config.yaml
n_layer: 11
d_model: 160
n_head: 5
n_kv_head: 5
head_dim: 32
d_mlp: 448
vocab_size: 1086
activation: "swiglu"
norm: "rmsnorm"
norm_place: "out"
norm_eps: 1e-06
positions: "rope"
rope_base: 10000.0
rope_fraction: 1.0
qk_norm: true
attn_scale: 0.177
bias: "none"
tie_embeddings: false
parallel_block: false
init: "uniform"
init_std_qkv: 0.0569
init_std_o: 0.0121
init_std_up: 0.0569
init_std_down: 0.00725
optimizer: "muon_variant"
lr: 0.00273
lr_mult_down: 3.0
beta1: 0.95
lr_head: 0.00692
grad_clip: 1.0
warmup_steps: 107
schedule: "wsd"
decay_fraction: 0.777
decay_shape: "sqrt"
final_lr_fraction: 0.05
batch_tokens: [8192, 16384, 32768]
seq_len: 768
doc_mask: true
train_tokens: 136800000
steps: 7203
dataset: "wikipedia_en"
Each number is 128 + 32 x the weight over the matrix's rms, rounded and kept within 0 to 255. Layers, rows and columns count from 0. Numbers have three digits each.

# v: layer 6 attention value, 160x160, rms 0.145, rows 75-94, columns 0-159
# o: layer 6 attention output (transposed), 160x160, rms 0.137, rows 75-94, columns 0-159
v75:167071124103227112100159178153106086116126176115172155173098146146143127106125132133112101106156134116142064076109097123131138070131103134136061090109111177115165165096074141154155104078192102190160173185104046166139081158128138088159085113124154161114092061150145115147175123152162121113184176174126191103115120110143210170145154100096167163171133112103110074143102116094106148073106146142099141140155125107105148177127103072093104154130141121151218086086110163091116171142061166
o75:124089118156087184172126149102147149116085081235084146131127113133155176215105172116133093154144133163063150110132071091128143081108092076155096122156110078159142134201118099157164164123163195101104121066145118107151092095151144113101077146169105096086161126150121216127089102164113138183123107126113103100189129206167167144093153128130136168099137092126100096143103124166090140108203142113059107130143116148106076208186146117153141131080089080121104156188202159121125154150142197
v76:120118124170120105124066176075150103175138217083088130137061185087157168152151112137098169124150107113161089128130164111109168137111091119128150158098130115155153119121088175097176094128132173151099101118087170121176160104108147133100211106121155149171144181192140136092146110131153122076146142129119093108188077075095255179094072121169092176102076085094111175121138104081118128163146169153119151152124098147200153125103099164079071075138119115107122122081140094091119157182059152
o76:183094127144087152145161065156114176143127104183143147176223125084084134042115103066147199174108127150113187126109128114172146145137113161077186081100139134113118075128171088120082138101179176095050108130141120098164120132194102110127139134098118059095128163162138132110143120152111197123095114117145097151082184127140083102201082156111156124077173087107171100162117096128163057089131097163110156137123108144116184171130174101112114138110147102118068086144130141123146111108115129
v77:142204121143146162162170171112099114090122202161118193093119136119125122108092056141143141119133152177132110136136116140156123120171158117156102101107146106145142134069130160123101096184073104155141065114130160080145095080135111116103097097105147086125108107083177156126148163103162125190143066206077095066131145099163123089135159146115145112188060167112158152152174080169118114163111120095132135203116132082092122179119112069146126137158148185127085140110098122046114109137137178
o77:119135093200167123163182117140179104173127161057079111192134147215121089157135084156123138117142098122180157130129064160120156117129147115128151177100150142114180109116104135136145121114171122139134146098043128164132158107150150057145152104166089160091175137152113099163120116097125086133072149111153106128118143159099125231125160206145114123139128112147133082139088087066094125126166135082096159097145096176096115126182199159116083140098145109099148092150082108140115128138077104
v78:134132155180134124169136116138094143120129178142130135156189137186122178097154170081162109130158189165126178124067084118136077114104158167111173109197126122181207062158139131119204125126144121178115076161082154112139117063111151126117039106158146143106212085144099151144114159132146162153174163114117125141094097125089119146122169157099075167106164116158089131141107120195129145183178149148110111179064093099126166181094132168125099153118106134095125105098130197139180110151110111
o78:142124095098102119096189139140121160099170116098123141139121108121137107122197117107165177095163120097071143119107113142131132112181174082168121107118140120163100173102108064112125168065174092133138171105160134130144105113121133118211112132118148178131148153110151141176123139101130144141133163174100117106130134108125169176150103116107138205087121145151109045118153159110149058154140155096158135133114148105126131068149083117180117170161101125181161129173087121120124082132072125
v79:149133130094143171148065115148099124115117151132153137080176132117120099134153088143145143143117146179033142165109116188155084106091124061099072237154130131158011111109099150083158108140148122122161165114117098130193237108111089123127065153156163192091132119156191112149108083166138144131093131160141144195079111117157126151100108204103139190082102130174108181083136160126125154103143109148193147115166141187115164135159131150120155123149131155151167083125121134138127114081055097
o79:155104102157069090058121152140112149127110173172077155121173098087168112147100146163060108170161085148175112133141104156086173171126099111126173067088122140113146144169171107139158085128125114116170129160130106124165121124128113125135140109059101166150129204148163128098140134120158163095155104157132084067153169150149166163126148159064159195142120123073133138120139113176158165102081149096179170132126110105102150141115164122112119076104116176127139139105068142117091150084132138
v80:179177116145154056226117109122155130104103184136173153123113129113121128120103157146124131171132142089144128134124167158149164127082144126146149124089105097214136132096099121103183117105135100135184106110106140135159157072123155166090113130121165100096076141115117064078135101115121154127158121221146116141035186172099042153069106161123122158136129174127117056109180147138131151106161090167111121127160147117206162116145110121182143136110125151176158160149149139057129136091184064
o80:154147152135085091082129081096105152191162095108128133100152144122106181138140151175145096122150158149103139150130083154085162146174053095114069139135145092080156139137116074136147122079137135158065143116149144160103134149130133210169072148124111132219190087135114088184133128163161153120083093130088125179151151072086130133170175117169124158096158138114099179081108116180132158052114157110188151222105141137107077116150123149176112099163114099096115142144111116127125127164155155
v81:132081141198214152104101112169122076133107106142142170075170120140115087101103125123167198112107136128172091139158156161118066183142155164116073107086119099164080129086134115084116115118147130150141128065099040115161125165151116119082164117115102113149148101058077129130137167125091093187160119204077178075144149153096126127121137136112149116068174143127154146063142153116048141078092083140147124125085134124127155123164157131095133174131174104151106173172105089100154116221091084
o81:147185111117117137100108089187133066075131080102101103136126132093158145144072125179117085134158111086161119044166059123128119167131159102174144147084165117095107184138156089107117078097140149155117167197126069123138165111110122159116125161147106103134136185184164152097103125125131136168175112117145121168187078130135067147179155074169096164140112124157134121153091147079068147083112112089143107125135143125098167174108129121150137066140136087082158097086158186081040109116189097
v82:134150108112155108109189174114110165099122123134132074122097047149108110114207097142117116147080119145147162160156114133118106129093114193081069112219132174167146159147144150096171103133080106108138096142156151150098084072153126153079111161137161090070150139055112129155120101164152108162074163074178174126005170177158170057155173159102139100119132158162159111095155208125171152187129179122076107151047100128115148113170132122149134141116122131141148147154127023136129156108095135
o82:107143154067106131040120166133178132085146125073044145139145123140090135213151103120152135132150139170099132099126132124128098169102015128088060142105141160158118135085135114147135183129100101118106181122154092121144109152049128103072132113113128176135106099196140102125110117056093059052114066117101185138162104131104145099126145185114116134160166083130176071089124115166159095168177129076105146147086092137095165079116139202123202123139096080116141102114140114136094114086140132
v83:129143166177149134142142089134082080125139056118114161048175088116108144137079078143154135150129150147102117192116072209154084081184043173145214159130106069141121090069112071057057099089160095211135211103136113095097165155128134108167122142145123103140167000107113078116116140181138173147121161184087135135104126105124143108149170107106182111151117081128152044117174161067147134150092149103140142146097129160098142189164151133088099083065127181151116133079109086153122187158107178
o83:148169113114107152113121108112083152161096163136112134165133135150160099180153172147128047147046133170080126099152107142135129151138118162121100126080130122096038092146129150150087123095131149138158063110058151112153053161045185101110150104177169141122125154150091162100199159172104116121144160107136120089139095095137188099106174109137104178072167196110166155133084094143148177060167180038087178132104124145176142171070114153092077198150183163145144129143096134080147085111136042
v84:129067140156097157117131133119147106121105071105127140093089087112140149106164202114175194141120156145094146105202095161182058159153187140082152096070146128051196131116144157105094126131196098106143109139124050102128174113189129194139051130135110147143144094097155132105163127052120051133108176142146108151121154172171118105053137182209067073143131135095152122091131057099218121179084140097113081072070091076170120100135122164191068129134102109119117127174121150130138103119179130
o84:157107118117172152146151103127146216101158156127136077112116127170077051191116131130125138070110082085098092097084113133111093118114118105145076079124095101115125109126078126126185132197043087121157159141149219210108131034072126096161132055138181106126195146180128100089162151125121168091167131129156158112111097128109125164198111080085123141133153179147126123102112184135074109123054122154108129164139139119044150120135108146134146139089162126172055135113154096101084103124093110
v85:236157090130154110157090128198142104154136181119134171147125053171149090114116158106151157140138076149121130181118124138124108131086185140172094112109100153126149161135174111151131090160063174166134154103145109126150104089086126185103173108055102143114008085104088087145159121120153110073127101098115157194129137112115159139099155189208112096120096138095159132150148157126167137175163139156135140092087164173152131122135113121083132121149109153168106130158126152101139102107173144
o85:133119136118025107134134151136124155112154120171170060120082133117112086168098127106198152116079121108134116125137152164135148199122068125105141148155162163169063195075041075108069149098110099156120104138151153116129162100231125081030154151154119132149131134107092150129066103173118157132128102157159141134111117197100109124116137098161123147193187127150133115102064111137138137093135111148190146099126051148128161161145111133118132119107158158133175061122059128143197143157104130
v86:111140152120163090129093078127102146109097140137143108172094115110130133108060087112133163080081092111136138151170150177121128139155146085135152129161124175080094109118128101085137114144049157145105134174111125121157103173150022163156111179189137107061113168149103112125105127078117133073095154154107156067159123118209092134169146176102170142189127179078089053113099149113085121124180172140152103129078137051135146095163086124110255162100166104145156123151112149078142133165085118
o86:083111134191156099083132170147163093150161158125086113104124175109201110120170120188160124104108130118150108072166100098194109145132090089094121137092130140132174112119142095152108120147128091137053090138144103078128138094125138131112139118140093152168165096099099137145157169184189131125116074159071165155067133110145156076100134148100084099097152093118169092138149101100109182160147076097130129115204151180127135146136102117104137082134107069183132132076126148206121039047169152
v87:124097139121080122122054059133108126142155149125106161104153169114114115135195095089129137156213136132136101154070025056088115152141147159147137131137147189142149208110120159151148140108102141108148167098164119132123158149155150147073111108151112132092077110065132136130190132079149132151142091164173154075159138139159113149102122107092172103074128109113167140130110083110099129149127079139083102165075111153157152108107113131153209137111117183107127120086151148033120132083142147
o87:122163137102136137185112153101172130133155106124168115098134110108143122113204080160159104133095160110152185047150125186170101112157138101171145099066091062073164154154168074097104161131204122153120098078132177144130109092161087095137108113073068137109138137145189156113157175094108118120138132113125108151127116111115169101108113082146149129136109153132102125116095154139147095146130113088125154114161125111105133127089137101148059082080089143110086025131108126144120179131123182
v88:186129115132134160100151060160133112097152155130151169092093122103148091157131078114137076150135132201088119175244164166105151114083159139167102139205110149126194068159143150151158160083103100132102164142097191130133076121141089169116139113126124193179157125122097156109176118108135142082117138068092092107212116175113109161144134111129118150138150134166166072144142144218197126153127090122143099132172124104144131074137118156072168127151148113160142140156094107149125182164126155
o88:102172065134126070108126199124157134159097089081148121165136141122087100133074146086130172095086127066163107106151076171130143068125132142085101142179165129161055163129092118154118107070123115128148164156203139068121093140174146177137115140161138124141090204181071064080150162086134101128059175114162123101088151069102108090092129148097146091169095128161165177140116149102118180144085137128084169133096095129172104199132144117113111127111098116157127162109183145125134053192099179
v89:133116114214126161094120078187169129154094121090140099109128168081150142114175057111112106173168149084172128117166158054160160154150074096101066169124113087093119133118125152142175140113121127120109099135169159092136146120149111109097213144135116176113147127127161138127076121142150092139181152128066066143068087139182135058120123098132166163160141117120143148123095161206154120159133109068129123157136120114128138137103143128128100138172110129144098116139151039122180108120137156
o89:099084183157152149155122110185154159174128096156092152131165085165091141114092163145116165106115108112157141132135130139083164143087137126115115176096116131129151205165072147157197102144122144141153151168072127119121126145082187126158104104100086102155118166115154137139122169113129069140186103094171166199036137061099137084171109135131163153138154175145116098153165106143160100119109118142054086100128115096137076133132185179118129125134074165105164097092121192129116139150131125
v90:074160122075134116139116087120125117151103116078154138122134082086112138107149086106076132121147139159096122137035109150101185156134245116154168131091116115071147129135130085157136140181080143130166131122123202119206195148135135115079168094110159086188178142087112134152170162080141185124141089096131128125133092157150087179108181103105093154184094052080068117115155140110131136092152155129142058100175140122144162065110135119105157165139122128155159111074176037123166150086124095
o90:134063063115130056137096086145142104113132130183115136143101134128088124049164152201150077093052122164134112171150148121146117091117150136124142165146098090146155185056146166110146097069184159167065147184173152100088123158114140148175128148089111153083094167134122162079102085185086083156117141167121090144087117152129167112137113203118127119109132127131149128009117093144120175108115126170175101150115160153067142134130122201140083079081120131128171089127115119067119109159123096
v91:123114121095089127122106125087110159123165034097135159195131119168102121118220150094122149102143170184150145099137118047074074147111132101121105110131123134120122181190135103116161080131123112046112083102144158126115115102134175125127173156151134083135134119124137136146067125077115149195104074096161167137085121154146080043157154122147100118105116142083147086082058097124102142107196081083110127093134103128107119037175118177102177145125153111160129173150143069158129057140098199
o91:199149158139135137109137135182210103097110089144130122164123144101129127113111071144119158111147114088131155072150163146095116121108101134077137087146082132075160137134109171148154156176084092114109159137144115082150122137141160096111144114150129131070096050136160140119099097146099181162171151069107106147154122108123196172113129122073085105163157119164075162073204104081102129206149173123183164137111120180112091116125066136131109161203096177102126105060123123164111144054112078
v92:095144149069074155083095100071032173177132062128057150155105109159111154111154112121154075113136144189137153098162069082073132064104129167138105145140125111110215187104127136071147136183144100125108107128162140134155166115101105158086169116107116142024132103172144144145151151105191086073171155135173127093133063122143147093099144109086108172151097142066111133139152153094153077064176160051097132096124112138135110142096144150158088121188147169063165118106115140131040129113213185
o92:174120118136148123103164073069075086158135127130104065093173117145129122166090100071149078182105213078099096130148155137219072132132083068094195037083130124137065098111086147165187135061149160126195098141118105078076103156089121125156143040141076133161100126146142169116090092063082143134141128108152158182079112152150134144179118123132202081127180174179087107057128081111118139157153092107062176144177110136144090161214161145056179146185113154146154141169057073124146124108125090
v93:115052135120062221172104169119212148143133106146125130097123163172115120099164106122088174001093107081145089215131066127127094190085148191080160123107079177127192110085162114162065115141150142195138120115137105209114132090122125148161059142137127079097015069149131136117142150177068153114114147145133130114053126169116142101124162191096113090067137141038105090129099115161122106106086176149141076149164159078144090090143104163114147102170174131101207130161095089080090092122123160
o93:077129124186137085161133058152096139107129101144159120118126162142116131162104138175211091134155118141130131119057133163149165095158129149074170132150098077133071092177097098110133150132127089119144138207153120105083171122035136050075160128102180149145170091127106116147128155109140170147152145164121153189179179127124153156085070106119121135203141124132165097125123118162165118172170097087187129164144133143110149115144131109115153125115178089143150118143175123100122089095179135
v94:140149147081131100111080175133115126110115085108146164103122091137093096090129111119120107137112164079111142208120154121142200056176156107152128176151143092122090170075121167143099196149097141143087150105129158119118100112084131130197163110089110115022129145156160141100127143145119149087113150096193113105127148207088071125124205108135086107138125093130132136099147134165160071203128159100148160192158135088150160119158114195035199172172077190079011140138154167131145060159176119
o94:133080003088179122161161143179074172142133083119116136087095141133116085149110129127110132131132170187134149030049120095155169185088111157139137138118142163165152133151087135047167140118117135127194115126053121128083142163151103112154108143126158166155109074137029077139127124114117122144107109187116222070135125143156106139125061150124143119094101138173110142125162092128152102078099116173159133121182129198179101137095108135153067123130058144139160113039133151170218112118127114